Weights of a small transformer language model.
Architecture: RMSNorm before each block, no biases in attention or MLP, untied embeddings, normalized queries and keys.
Training: a variant of Muon for these matrices, 410M tokens, 5737 steps.
Each number is 500 + 25 x the weight over its row's rms, rounded and kept within 0 to 999. Layers, rows and columns count from 0. Numbers have three digits each. The size before them is the row's rms in percent of the matrix's.

# layer 3 MLP up, 832x320, rms 0.115, rows 494-831, columns 224-255
097:478473517502484490500468498483502498501448509514505521570519496517513481471529497523471511505538
107:513514463500535488527538499496495476513489523508478457487495533506494488490496516477518514496489
095:530502503540496460459551423472440507524477477523500527528497473484464476474523531505522475503547
100:518512529532503496474455451510499522485512532507529510499554496522505504501538477516500534513540
105:474492505483503535531497478514508436526521522554519483494506445568493488482495455480514466527468
100:500519477503487482489491490476524475527513513503508524512496519481514492507477535438504484476497
093:484514513493511542441484524488471496454484529432522513537466515500507528509494522505484504473534
100:541526548515487525530505503545485528541483506508483546480489484465543501500497514537468522515508
105:526492554474463539463513558477497488460484475505528539480507528507514470474473475495522489529497
093:457522464522508486522468508473521474547486503479472523519529441492512517511519513498489472496505
092:495469499519508506477533498489465511529508481476472436491477491506472501504464492483520448517525
105:513535490479519532497464524507458497497493499525479551488519499526512488464497500525480493500490
099:517528464466486440521480456540471472509497473463532496514438538508478550442487533518520523469537
100:561528496507521499519530521516505477486555504468530546493516503546438475528489508473490526435499
095:519490467496459490510462510443489477493493485453514472477552494533457467470484544473496483402525
105:481512511579501528481518494481539525503469496497521503539520499495503480503498515473454497474530
101:465507502479492490477503524496518505489470475492440544470503498428493477492482486499528463509528
101:551517498476541510572515523538505486541499499519514467511532461489542474488499493485534483497480
105:546473488509482525477468532511523544533533482484515466493525526503495533505500515521501477477491
100:465448492531486479450463501499501503514557486482496510530541468512492496488465543505525467517510
098:494493520496511503509498518573527477481470498494554525543476506492470529477544546486474509529536
105:479503544485521537502521518523506474489488492531504499478504497488504498472512549505536551521513
104:458506457526483547565500497504504484512444492484490497508522504505503485459547499483523511517528
105:487495544483519514510496470464510463539497506503480576497503492510487462504522540512482530488526
103:534487553503514501487508491535520515492475533527484525527501503469524477534506420512521554493486
102:501491521499544508489483469515497505457492491504496471462518498515514494494493518514493497477479
099:493498493491466472498485515493522502527496491533520498540539510486481496500536470511521505525478
100:520478505539549449532512528508503567483478445510517541525486529502519513507512514499471518501557
104:497492469470495461522514486475505515481517505557481470478478492567518493503476515482474491496546
100:508508521491492474515507468463512481477456511515493507515551471525456493534490509448493467474465
096:552508507504508478482492510517475470519496476505500485501540474472453524530478502485505474498559
098:478496512504494465534490466487495511524527500494472502465548504523497486472502460507494458490474
099:513526477522503495513477474491514497459467488497496483519487498524552520485489460533499504454498
105:514521493473474498485477477537508535526534482493490498489495483496536452530460513548524492532498
097:485521545501541457526508494520495482487461509524481480454497442475458448463524463520499465496518
095:541505524503535509495475492504519475495548485483441525504503516462490522492521506532531469485493
106:496538494550497508495522473501490497499447505523538473500477541457445488511443508516504473446503
109:486531518506467485474493491518501497462511487560534528499512511505524484521511483516501486511448
102:498471509501448525518486482482468493472505577493486478504502506493487511493497479516516496497524
104:479499490467475504474501535487501531480514500520485544545459512539494478486503520505505478545446
106:516525505490474431483504505504510510501510497499513468541500498489469553537486485527480463492511
104:505503450498527507506540545458458475472521531520499481503452474502546519506491508486525499438508
100:493482479475536473486514480503468500496487527511509532418492475464501528512537468525509483530568
106:466496466493493491434514498455493474516548480498499466511534539519512457510529510535496507516496
102:494513504447515465492503487525479488518518493486521445485471494499481495519503514490473491496505
112:521485478553476489483501539487496523514523520536508451512470498518508517496546575502511486513529
090:495508475501515494539499490508521526485540490474479476489499482487443499451483448504526479495460
096:522526475501493500501556522485536474576463506506481480491518510544502507497499490469498535497522
094:500526543457520485473506491499487482505495503518527536484529495499513505484498472506507482524501
098:500487516482493477534487468525486549519473538494503470478483526464501547484508528464446541537502
094:483488519486526487494484488440480473461525513480518498458468495450501490479485530469496531454490
097:480478520440493514535480525461518505435531461502515545503473566481479465522477528498529517531517
097:505483499506524495497458452503510531529496473485511498482488501538540483554483542498518548471495
093:474464490521527486490481450483472473503522515488478518448486455502477454489512489461480492453488
098:508492519489513453487543466526506460490479491490453503488513492500520501498505454462489488480487
103:481494522470510452488497483496550482504505486521474536484511494546498492512527479492453519498491
097:446530499551485520454504501493473538494448538506516484526532471515499495464505510484506502534493
095:501508516506453505523548518492509498536463530535468506474468500483511527504494507441466510436505
098:501478463475452510494460528499493476511499499517528497478487468532484502473512495531501501476489
099:499515513471523511532515480496542501447485487518502511458514482501487523481517514480538512497511
106:479501531514498451516489487507506473517479480513488526515500486469463504468566518482503506491566
105:494497498494469525522460500502505510452495483503456462490447541507485530471479494473519445517487
100:554505520539480519497493480466515484510505481531521506503501495496543509497469511461487483482500
093:515474497516503500508487531528513545466546501493517482492509552502503492467511493531486527495495
107:484514500472514501487505489503475468532463523493498479545523485524493519486485461473515524524486
102:569461505464487487536523529486487495514472487531482531473498518554518525452460502521545501525490
103:486466475505523474505503430493459493477528479516451472473475514511506537505486490486474505464490
104:459496484549479460547482469497488483532541491568481486545478543527502467465500511515499476500527
092:504524442508488503562448529503484467563533486525493479531511497528475489484493493476456501508439
088:481500525481480507476504512463524494503524500452492490515442516493471501452486523501504494512549
098:508504492525534459527560535509529491512510534486476492520530498540490486483472508515472507480479
100:554507493459505486507491501486491500470509507526504517480524525489482496529493505493450522527508
098:469541515471534525513456476487486470504448499484494503490479509480488516503459488529474522499506
099:566486438457486553469514456512515528525531539487470499525482472531532472517523483463491515471492
098:462523501510459532493535513502528480486504531478482515496477532502495502468526487472509462479479
111:487518458510533491503541499495531488507516469492512541479483492510490456523439495453495489526535
103:511500477498489474526514457532531537527489459472529516495489456582491476514483504533510475496531
100:516503501455503467486494537499533523504534512515471503503467522474493494529493484520437513478545
101:509499513504488496556507512490485480468505526492504545507474477491510486494487487484478468482507
101:490517529545488495491509485510511506492446492511474509548519516449484482475503478508496495488424
103:479502502473455485476474482518491497472497491533488518473523503481492507533488475517515430460494
106:516490523443530473490503459504529513529527473472501481539507468513505548553550444453505577478545
096:469458485519454498494518474474487472508481537479487535529478506527489482496494446478491466446520
097:485461512482504488485508482499476472519503492501483513517490510520498529494507530516479486527509
099:531488470494564504474543498518505497506484537499530513464482508518427514467455480491495493481477
094:526518478467506478492460481508475473505476484483484500479474516553490510457531508519514508508529
094:498489515530487522419500456537492559494477488506469524492520513561500526506491495496539484508488
092:528528506505492523464456546513503459510537509524529454559501493477486469493535522515504531484478
096:488509524510513543480520504485500510502433524512444503522491528557513522511482478454514488503495
101:495475536513521501501519516480513529452510521454502537498502482542490495513519495468524536482496
097:526496527503490522513535448521508498541531530467500482506501510495516523530508492529461513508514
091:487506491466508506478482534464464493481523523451484465504482478486495501497511518486513513465500
100:482485503447513489519503507499496493467544510479511480498462503495507510499519479533511509513515
097:501542471529514483531509468470519502549513461517493499486510477486502466505482505494519443478491
102:493498485528491538511498454512472475531497474500478482497523464494513534492492460444454499507483
099:483507454489536484505474494515480508481513465447483501488512492446505500495490489524496513545498
101:485477457518499437475487466484552508482489487502484530572499473493473497496483508455470485509520
097:535455503528507522481555481511478561473510505529525483480511533521482511512500479502511489502477
100:522478534486489512477506493549515548482481490490521486522478470493501510516511541476480504519471
101:492458549504493470467500535494467467506519503511529535516531499487511465523481535493498515526494
102:508489473462540498506519499493520448509511501501510528476496541459497516497508529491502527477547
104:445496486459554470474495526498493536506533518482502506521487519465506544514465454480489520491511
100:449470503496523493490506495480542511525550526519512476475487479459484488516507527535474494538495
100:487530506498486514471521512517514507525507528486466468490508484535457500522520522518520468519502
101:495505513490482496530492496464493514474534526534546531515493481448470468490489509493473475537521
101:482502478458546469507489482512456451463500481544501548430483537495436509484532460515576481492510
102:477477503466504513539490509488513494476477544476540526497475491522513507495485509460520523487475
109:514493477548531423511515503501517475532520537498491482446483503511502525543470469510467510519510
102:501518487463521488476523505541524500511495551499494494485471472517498504446491461499501500513463
100:463476525529431514493488481507521512542510516489542511529523463453501498488523505507470491534477
101:493507478537530485466513485461450551505551504483513497467480482485555514522526538492513538497522
099:529532472435462441540501520497493505495517515486490477520498522476505479504518522506504482497488
096:490474558539451524537497520484459500501523454536523520509509514481472488491481497510511516453500
100:550496517519507470460526481508499460511499415536520529461526524514528495516511457487502515503511
106:551517489493488485454516513504495491526484513519500466469484457514461523544578488499500486481509
097:536506487482514472528471504495530521524536545495468499501489495521524503533508441510518504497520
104:492494524502504440515502486499473484565496484465534496513520467471484492506499526516486453485487
099:443535473477477485507536518482483482517538483481514495510528533491529499496449509499503506548468
103:494506492549520515526501516498487519492499508482460461530492487537483436532526473460527486472555
104:511519482509532495487490489498499545509562516503489490500476506480532495528478527461491475484441
098:529474503508513516474501483499546522551522476496491464439520489536518478529526494563537500496561
103:499456520528492520520528506498499484464520502520509480480476489450468465489508534491532519520532
102:523501486511511469516442537520527504486503494519500501542485454495519537486513498513499489499472
107:490478507500510504552450443488500479488520518525510524508487498513491488533534519468492519475524
098:456522442499507461528499486487507505525465465451537475471479483541449499530491471515452509495499
109:496482532483500486536495461490484556529505531449484479524485483567486473476519488516523455497487
106:520518478527515503517502508521486503494532490491472515482507467522557520476475480495450489516510
097:486521498511506455521491496474542505514533467517525487487476538487438523520546499512509464502538
103:507467540470525468513493520523514503513511489433509497484553488468490495485498536509455508532498
107:481501504543465484517513528510503524575571523518461514507514502504473484504465483489513506488488
094:516463499470519539502505520517522530495477520480492480551503525530484473510509517474508484507496
105:511436493507544499498530535454508489520482460504529534491534467485526483521528462516494544511537
105:541487502511509476480523513475465527507496487517506467516475488532495510512549472523475499459469
103:474506478524528500498537492484486504535500539461492524526458492523519481501462490557539503491491
105:495510471486504535520469508567466505535536491490531462501470537487505534486487503495526503490478
101:545503474477521458483550510486482482456491495547502493525506506492537519468492495519473533512487
105:485501494509461471484497551519495532445498474506513506515520535528517490498561524512510481469506
106:458492527490492468494494500492513511480501480501507513503478488513517485520481483440439478502498
101:478541479481496459500485489491500501494499498501442514492507487482480500453529492507522492512454
100:500496480477455563511475498537513528474521494495481522477488508532516513514515515532470551499499
091:504520588491496498455509494505539501500498542476468515462506471544521498514525466486502503495540
102:522526516513529501549500496545462486514498455480476453536494514488499469475525538529489517514481
103:485498475490476499456457506524527532531490472472462539464515488515464514439519514480512447499492
106:541489559509474469510481521481488495472496514530521470463493546470485511495494517502502564520460
097:502471531465480532496496459480457458524471519467486504509525487500470509501531501480479530494476
103:508504506523483509465494474531546499506482495510473562459490440516509472499540467496497523476494
094:499538478504537480496519486520490502484502504457510477509477537473532510511528482495489496485501
093:447462537508496491495529456457505491478513490514485518556480488504539494504495529483511461524494
103:496470539518508473516486511486501523495467502536505477510493513520468522491518471459542526503491
103:494509481508517494456521521499477542483526485470497498522467528526508473497471508503512525480513
101:488450475490519479541527494476538491524491490565494534491482543514489473495521465549501456572514
099:544553535502488463536512506528516495480492475521413484489478466515471479499478517521475523516516
102:483508510469520439552533523460477471507510488506495468517473510554528508467508500490498499470470
097:558511504483531512497510475517506478525512528482504506519472503532517502525516483492514483442513
109:473492453498532527516531510535516504536489521492501487507483485506554537482498511474521514465477
103:546481508463508519501493507496496506479532504536543493586496480504520478491500496528484508494482
105:475494501471528541531502507483560509488495506520537468538541479528451500481474511495507518520542
106:501535520479506503503497511494511487520517491499473515484500476469487503501508478509497515515460
099:530511491497490524448518481480452523528467483530545519472520484495470454474504509492543488467507
104:461509543524501483502528468477484478519478486528525571444460477433543493536532568509478533514536
099:520524483520510488493481486554540479501442525510511485547483479505495516489527469474487514524519
099:469511515501494490524498495492479473509473487491520501503495511536437500521453534532453535517521
093:485536494477462546480512460559473535496521525508513492501492513519479506489562521474532492516489
095:496528494544501482499495495507506495486540474496484481475495456533530497497512514464521460471507
102:500520532521483487487484561503504466533519451539521461502489507511458498508532474538458486497501
098:513524499514500477489546536509472511515487490482492478460543537520516541482491460512561484506531
096:475530500531498536519471438496530515483472514513483489530466470522507465500453487474535502507499
098:496479495481453505456509475504471542502478523447485521515508495484492490545465459477526486506481
101:472478488500466490496464488479505529511496492492519536483505472480470478535529537514529475507489
089:455490532528484508555472525507493456489471524511496501493530519496504490499489531504483541526479
100:511497558491500485541496505514479470512466513495445466492503510523489527531522500488473473517503
101:484551513494541461486494504472520490502474478522490502480531523529466509506522504466497525493468
098:511529518499476467513508496487483488517512523504491478509511484501491516466504458491532475515563
100:511450522505477489464551503502501553462486493471512523512495512496508529504522449527540483513518
103:489480570497516535546517504495492508531517467491523509488473490492479474509533527433504502592467
096:543513495497511480523503511469509481497518463531499503495531509538508522511489530524518456518537
100:502493502468474523488490582506496512532494488502531456484535505526526449494485540485499489544521
103:537513492541505541503483483491512495528505479466450457509527487509487495490489497492471491500515
101:529523497479481472459537491459508463519474523487497490529483492544483484534472503473502517519520
101:512527498474500477537529540456481496466471506406551477481485522556466478473503499503492492518515
105:472482497494526516517500531516485492490519525484528522509515527512462476510484505520487528526465
104:479488511489476498502523530520508505496492463546503431506493499543519478512584534467508510525471
098:480511484496528516515418517495519490501465483516501509509520488520514475455502499531473497533495
090:517525514508521526526513476516457555509541483514520492495505512522510509554507503492501484503497
101:504491512561534492487511531505529475458430522467495488483511461475504486496529493475480504512512
101:516480543474505428553487510501466491552493488495507528426508521483494486489492454511451473511507
101:539479492471487521479465545487483526461541488488498504504488496494528489545523503478508545521493
098:486496475511499519514460532515481516511497466476483489520508524458467473445479505548504511490467
099:475484469481515498493522500533509474497516487517506502478482497504517522478532503508485474486508
104:491531530544452536507523527494524543486518456516503499489501446505494499488475501513497515515499
097:569514462477510456519464515473505508510544540502472492541478534492478524469444503516528519510501
093:487466483498512492497521510482479530508459502502506506514544486537477505507542504513485479506494
099:485471506468464547498506527537473477514481492523493472538481525536491469514506468509501467519484
100:525468511473512490559489455517517524513471516533469492441516551468493497482514469513524487503497
094:469481504482543471508493473493518518530518467476494500491520488497485503489500471498521470487484
095:520532486495450440503514496476467491479484441518502455516517514527510516516489500535495510525523
101:525442521489468498481508505473504478534540489522490481516548439518500495500482535487499506529517
099:514479521476477507526506489495472526490484472467516555509501519515531517472480486526504489512549
101:473556465480486478522493473551506485489472498544496530493467497490511517527471487449489497511512
108:503455497475478509501511489527512490518550532491487501535494490516460499552517526532457493511507
106:495511495463507498506492548466469544546464471520484467469520524505485515455519501473457462508493
099:497463512496519515473477488518553492481493523508534504484502467505531477479470524469458545465544
097:531484507511509499507516500536474493491515434522521512492451527481503515490514496513509518492513
094:493503501472480474498444511488482495475491464469494468499450457454469520474524492501527519479475
093:508510542504546531501525496514502510499486512511494558488487460484565540506501491493578505500517
102:503550494498492488499471528459517542529483509521519509519536475502528540495522486507469502505526
099:468533494462461534492491508500517539528509483511508524548512504527517503486502492510459498559507
103:450465494493504502476465497547497513483490455544517492516533494480505493503458469464519483476448
088:494501496492510532463499507500485464465528463534500557507493450492485480503484466504493443510493
105:524515451486452534472498489518535510509489495528518478519487495545513510512518502465506535481441
100:544539528510513507483554508505475492472494507539478480521486490505474532538514485492504517475553
096:485508496492492516498527507514481538487532491487491505506543514457522488505525459500505511486496
104:507525484501463592498498502550482520543538504494491550504527529560488465526498479506481500466526
102:472503480521475495506514528498521507461529493471487486509456528496501513518531450505500445492587
102:483551467485470521512464504533543513521488486487517479466501574496513503510476492535521499522543
101:515551501516517506471489504483532520475526556545497514503513520504523491510482481535482543472480
097:477450485478490489529481500521485499537535478436468514518468523543490503511497501534510454507500
100:501485484473532541485507493461541498479487478533500493492523508542502518476512512499495484507488
100:501553474521490527525475458479489472517474490523461503521506524532496471516493494456528494513523
098:502547520513508505495506513510537513519488449511519451542511473512472504503452530495529519487556
105:496476498526487501548509466517454458466528467445497502530524518480457507473507516499523544489512
108:517516501482507491504474510471543502501533496503522474463527487525472541494486531545528508514508
100:527494454514492479504515476522518438537486460527530518486531497509476511555517496515548527509493
091:547521532480474504520550514461464486467477486522501469516481501473510463482450494517524493527503
101:523481504521534484468471492460475483525558496514529529509560522527457490511562513499512492491523
108:521478480508457488523463517511489477511495486490522494485482532513498519528501525519473534525519
103:472499508472473526481464502481520512501507525499543471433479490478492514496516490525517498497463
097:515482528543509501497499503505507512484496491499486471530488505524505497497502510516473467500526
092:524462527503536539483552477526494445504489504510494510505536472532516521561462485464471536541517
106:501481516506485511477491526491506495509488503485473528534511509490520489518478486527444474456496
092:482479489456495462486525518517553482520537481525487472504509483518515457475490484473497511538461
097:504490502481505563479517486485516504562500500501508477472493487536467485501497525490443533473512
097:552473467495486490497455473500490496500449490479506507496529494492514538464514538505553504469504
109:483480476526513504510505486528521484520469506515472477487508477517482524530512476569447492491526
094:515496519460534504425514509506489465498485502527486475476511493506476566529503532469541434513451
109:520515541524521478570509481475473473546450516513464434465508428495547481501504523518488532534509
097:481504504461533511488460511515433475480501500526490534445516466489500461520506492518501489530528
097:519511526513514477483485510489507496491471489519537493570515510531507488525492516546547483488485
102:498514487459526521532555484472512483517519533523483514481455476459504498538493513475457526521477
103:519433481480488506502496477447518490489541463487524493491508522515483499504497504454496471504511
096:486549510481436470533509494525481499470512495536438517510441476475479507543500507503504497490525
103:489492482468487550503498478482474510465485546502520475460483509534509494492514531489482468519515
103:542468493556492483485526493503503537533480487484508501462500480502496476479469527542530498496505
103:516500510529465462482518507512504559466568507499534497516492496529496504521508498534540520530532
101:504492500468503472468515486492500486486503487477485488494498527546457504492493515529503553499513
104:465507476459512492458516491481527502485511514492509498486455533487530490500425486508484537490495
099:535508545521494464491466502505487525539519494445463503509453506487489490461518522455507533514465
099:482487476485508516517519502489518494512473497527514487502499499494483492532526505505506553549489
104:494501507490500470504512526529497515446488548526481491503507478501536479511475458555519516519505
095:495502512511562499498461507532534499481511494512521464500491464464506499536513476461536503503497
098:522513506487454466530460487491508492459485486494469522511494556448495510506536496540522531489535
104:509471500478470482520494506498499479537514506485495516500494529493515480515490477512523488468517
110:531509514503436502436486497518509481451589528498487484526526508515453530514511453505548493516490
110:499433472511515491501496481485493453560515500492463487484484481480532474473533517497510489538519
095:453480530497471495457499485530492504516458484512484516528493504536498524493512480528492471521515
104:529499516529515503516524488455491525506486527528517540492517485497448476540499544507477515448511
094:518480516476496455486533461536512469483509476532498502502542452534527505493523504422499515531496
096:553497515520538490487485500540514520501490493482505474460515511502528511469506541497442513469502
100:514484547523490496506514516543490508448494504473516479503471492501480508511428479481529510494499
102:487486511518508503573483496465530493469532554504495470481482506547459491490473533532547535520505
105:532469528451446459505515473507455504502499525472509492489496493487436482474515522502498527515476
098:480469480514486505468468491500460500464494480507495515489510496539475521487494508498566483486512
101:493502504545499500482499452492467530446462543503498496531430489530490450498489506546511528489519
097:420474496556485486472496506512500484494496488514483510492496529531529482534537491487502480523506
098:466480501506498482477536523470502474513501513481473481528442478461480490519523484523478521485482
105:540490459495498482452506511512492507486489545458513491532530479489517495481528502474492521497482
098:529458492509524487514519462462533497475479523519480530472516465504482525508494534463498444498479
103:509489511509457531465495508476483532516581506522525528519523518510522462519542519538491494517491
099:508525503482503499508508493499504521557473511484482529491514474436501504483546491485507486495505
100:514544494512543500453548495543525517507480521522466494508521476514455443512498485480471492520488
101:492517505480508556520492518430497484533460522485471488493491528462491482510533483520496546482473
106:535462511480566464481522503479509506508490465490485537487523461486498479520482482518455569514516
089:510476508473482529531528499479466493462481488487498510526484465507503524485477496499463522518504
100:468489498506499497487490504459462498500514518509493492498482513463474458559507454494493463495502
095:473507491491451514527489501472499512485530501517518512546501507512457500491533503511481502475495
101:497483462500487516472517502499527461458476463506529511490491544478501507458526482532510467470517
102:539489522519523419488503508496503476523481516460486502496475519458527496503503580487503519475502
107:489491492518487514496536488491511528540502533493488531472530507477481538521485493490486518463526
099:482534528454527502441500524498487496555475531490473479492455484508500458469481500473525475527514
090:507517509533476427475569455483511509508469482498508432490529516527484504524514510556542526508473
096:525539458434505500475521484456485510498488474523485532466498511554498491470451496497490456499487
099:483512470478500462534476448517502478518522557509486505487470507522462511514496512521468470468533
097:407476504487487493490508511478476497508497457519483532489513548449492499510473526460494482499479
104:478491475497522543538461463474502473493460480502511515558454455523546543523532499507488508474509
101:501511492556469504487505484510461524460526553493523540510519461476503467516467520509500482468503
101:513518492525494454479486522494526494542502551507489477518499490510527526494534489448468482457511
096:525468518519494510467552496479494518481501508510460533484482531519501486535465509528502477521544
097:493496489500503504483533472518518494524493476520523558522522507514455500513511494523509529471462
101:500510502437548537498479501509512451490445538508528481535492472488488491518530555477453456503520
096:529492482492536454472475499541464467505513473481496517510482501527519454475534491504490503429490
103:531503536522492520462494498545529494524496519476473457454538425509551491490522510467532505469502
098:455499535522494448489490503560493455508532516471515555478466542508486492530487561484541528538471
096:510513490486542510502515496458510496504527510494477514484506517537493483503459485505491520523431
101:514507488523492492487557499485488476525491519484501468525527457524536523511458472455478479483483
096:492476540516527524494520526514524529506505484468466547547482494500505515496459529496496536499521
103:475494492493515477499531511499532503466507473527477500537522512435506489470517542503509513522545
086:483487480497505489493528492465507485471480487501522512488498481435478484529507505493504529487477
097:533498516488529500474505530475473466491471511505499472513516522511476505508519513500522492495519
089:530479486529497565447525461505538493496462493458529512509455510526497524545502500486487479479478
101:518490455521489484499503550473506476474474528491486487488502505496506500531515456505554502485487
101:476498470471519503508483534469517493510514539475531487465517449488479527450488485483484470493465
102:438493472544489541472448461505527523545532553487502474518518517540461555487470467511538477483528
098:499490499498488449501499528505507482517507492517494488468507524470502494498494470505514499485465
098:529510484474438505525498460441509507511513468519477516498511490479476492508490495500515526529461
106:507490498498478470479505528471500499526486509518529497514488489516499507511520516527494479505496
100:473492525442526532435479511506614486509490499515482543537500506474513474505484479474454516507495
104:515536474510498506525549449485500526461549485529470474505495519552518476481499468488496488486507
101:518456477547513507502441454529484525499509485494510491525493491451557495488528506484498474498499
098:524486500516487495503484522559525501477473473503504523507442515482525486482524494486520498496523
105:526499491514488456439527486500506494501486444498478528493536485460506455474468497494503501473511
103:472498474520516523467454500480479505481529460542483507516509497509472492482475517506484518513479
092:519487508469461524529492489513522496516477522500500521521494466521540524481551486459522466509459
101:521465517508495486527554553495503509503492531532520496507500472554509507542489492457526479498530
102:541499509503454483516547486476526485520520503457504495446493537522508486487478509463509496491441
099:502486481488442462499477488487485498500506511500473486538468492481509506491495517503536513467549
098:465537459525486518497497493525471501492486551521481535512463512501514472493527462518515444542493
102:506490509459496466540513452523456503530501513484511509478479495518487512505513495510507518484457
103:512533472477507496443519503477542500532523490473519532493470501495465515456491501499498498482496
100:513485502475529514503491501506551533489466469538495525493506480486486487504492501497472457509490
096:514449491512487470479536497497469520486528519481492520527534505489525541479428511467493458496468
099:516505490546523540492515508512515460497476485504530538498486516504482471511531470519549491487521
104:481461498524492515515490499548467516490501464505518532534502535467493469487487508529478484530504
099:478475527501496510471499487573448519494499514493513478529510506469488520502513503515525500465512
098:494515505462429528470467514515499440490498516497530518524508489496500469562470522505511504559526
096:512509567484505515499511540503500539541533503513510521502512482515484479523494479513499505534517
099:502494459502489496512506452475494485487494491524453543500468473489508496537493454539485476483481
099:507515467436472569496462496512492483558502524532490445489512530530479540488487460496506510497488
098:479489528485509509484525528489495547489482494486506459539506532469468512499491503492539495490443
095:476488506485524496460474515508509525530441452515532505465534477540515508488527516484508474514492
092:514510487475509498498490536546487485488471503509525544467497473460510459455518528496511491489549
100:498502488554499464462483478474511480525514520503512537507486468529455497521485490480491531468535
107:517492480494517484486493504490507512529506431462559466492530497476510474471533509497442481531516
106:467512489471497469475486515496532532536503514489539490525513501514460510528448467471494498484501
100:516536514519516468481480488531529514504521517489509523524499548535470525500509510487493514493472
105:514505534513504480546505474484492514524476470518509516512510495497489458505515501460512539502483
098:512470516518448455519506488467485502495500475475510503477533525530496503490474505507468482484495
106:501491506507499463470513511534537477508465524496515544492519512517535493530550507489541499487499
092:471506507484486444506506517454496500463504511491477480536500494461510449450524494507468487520501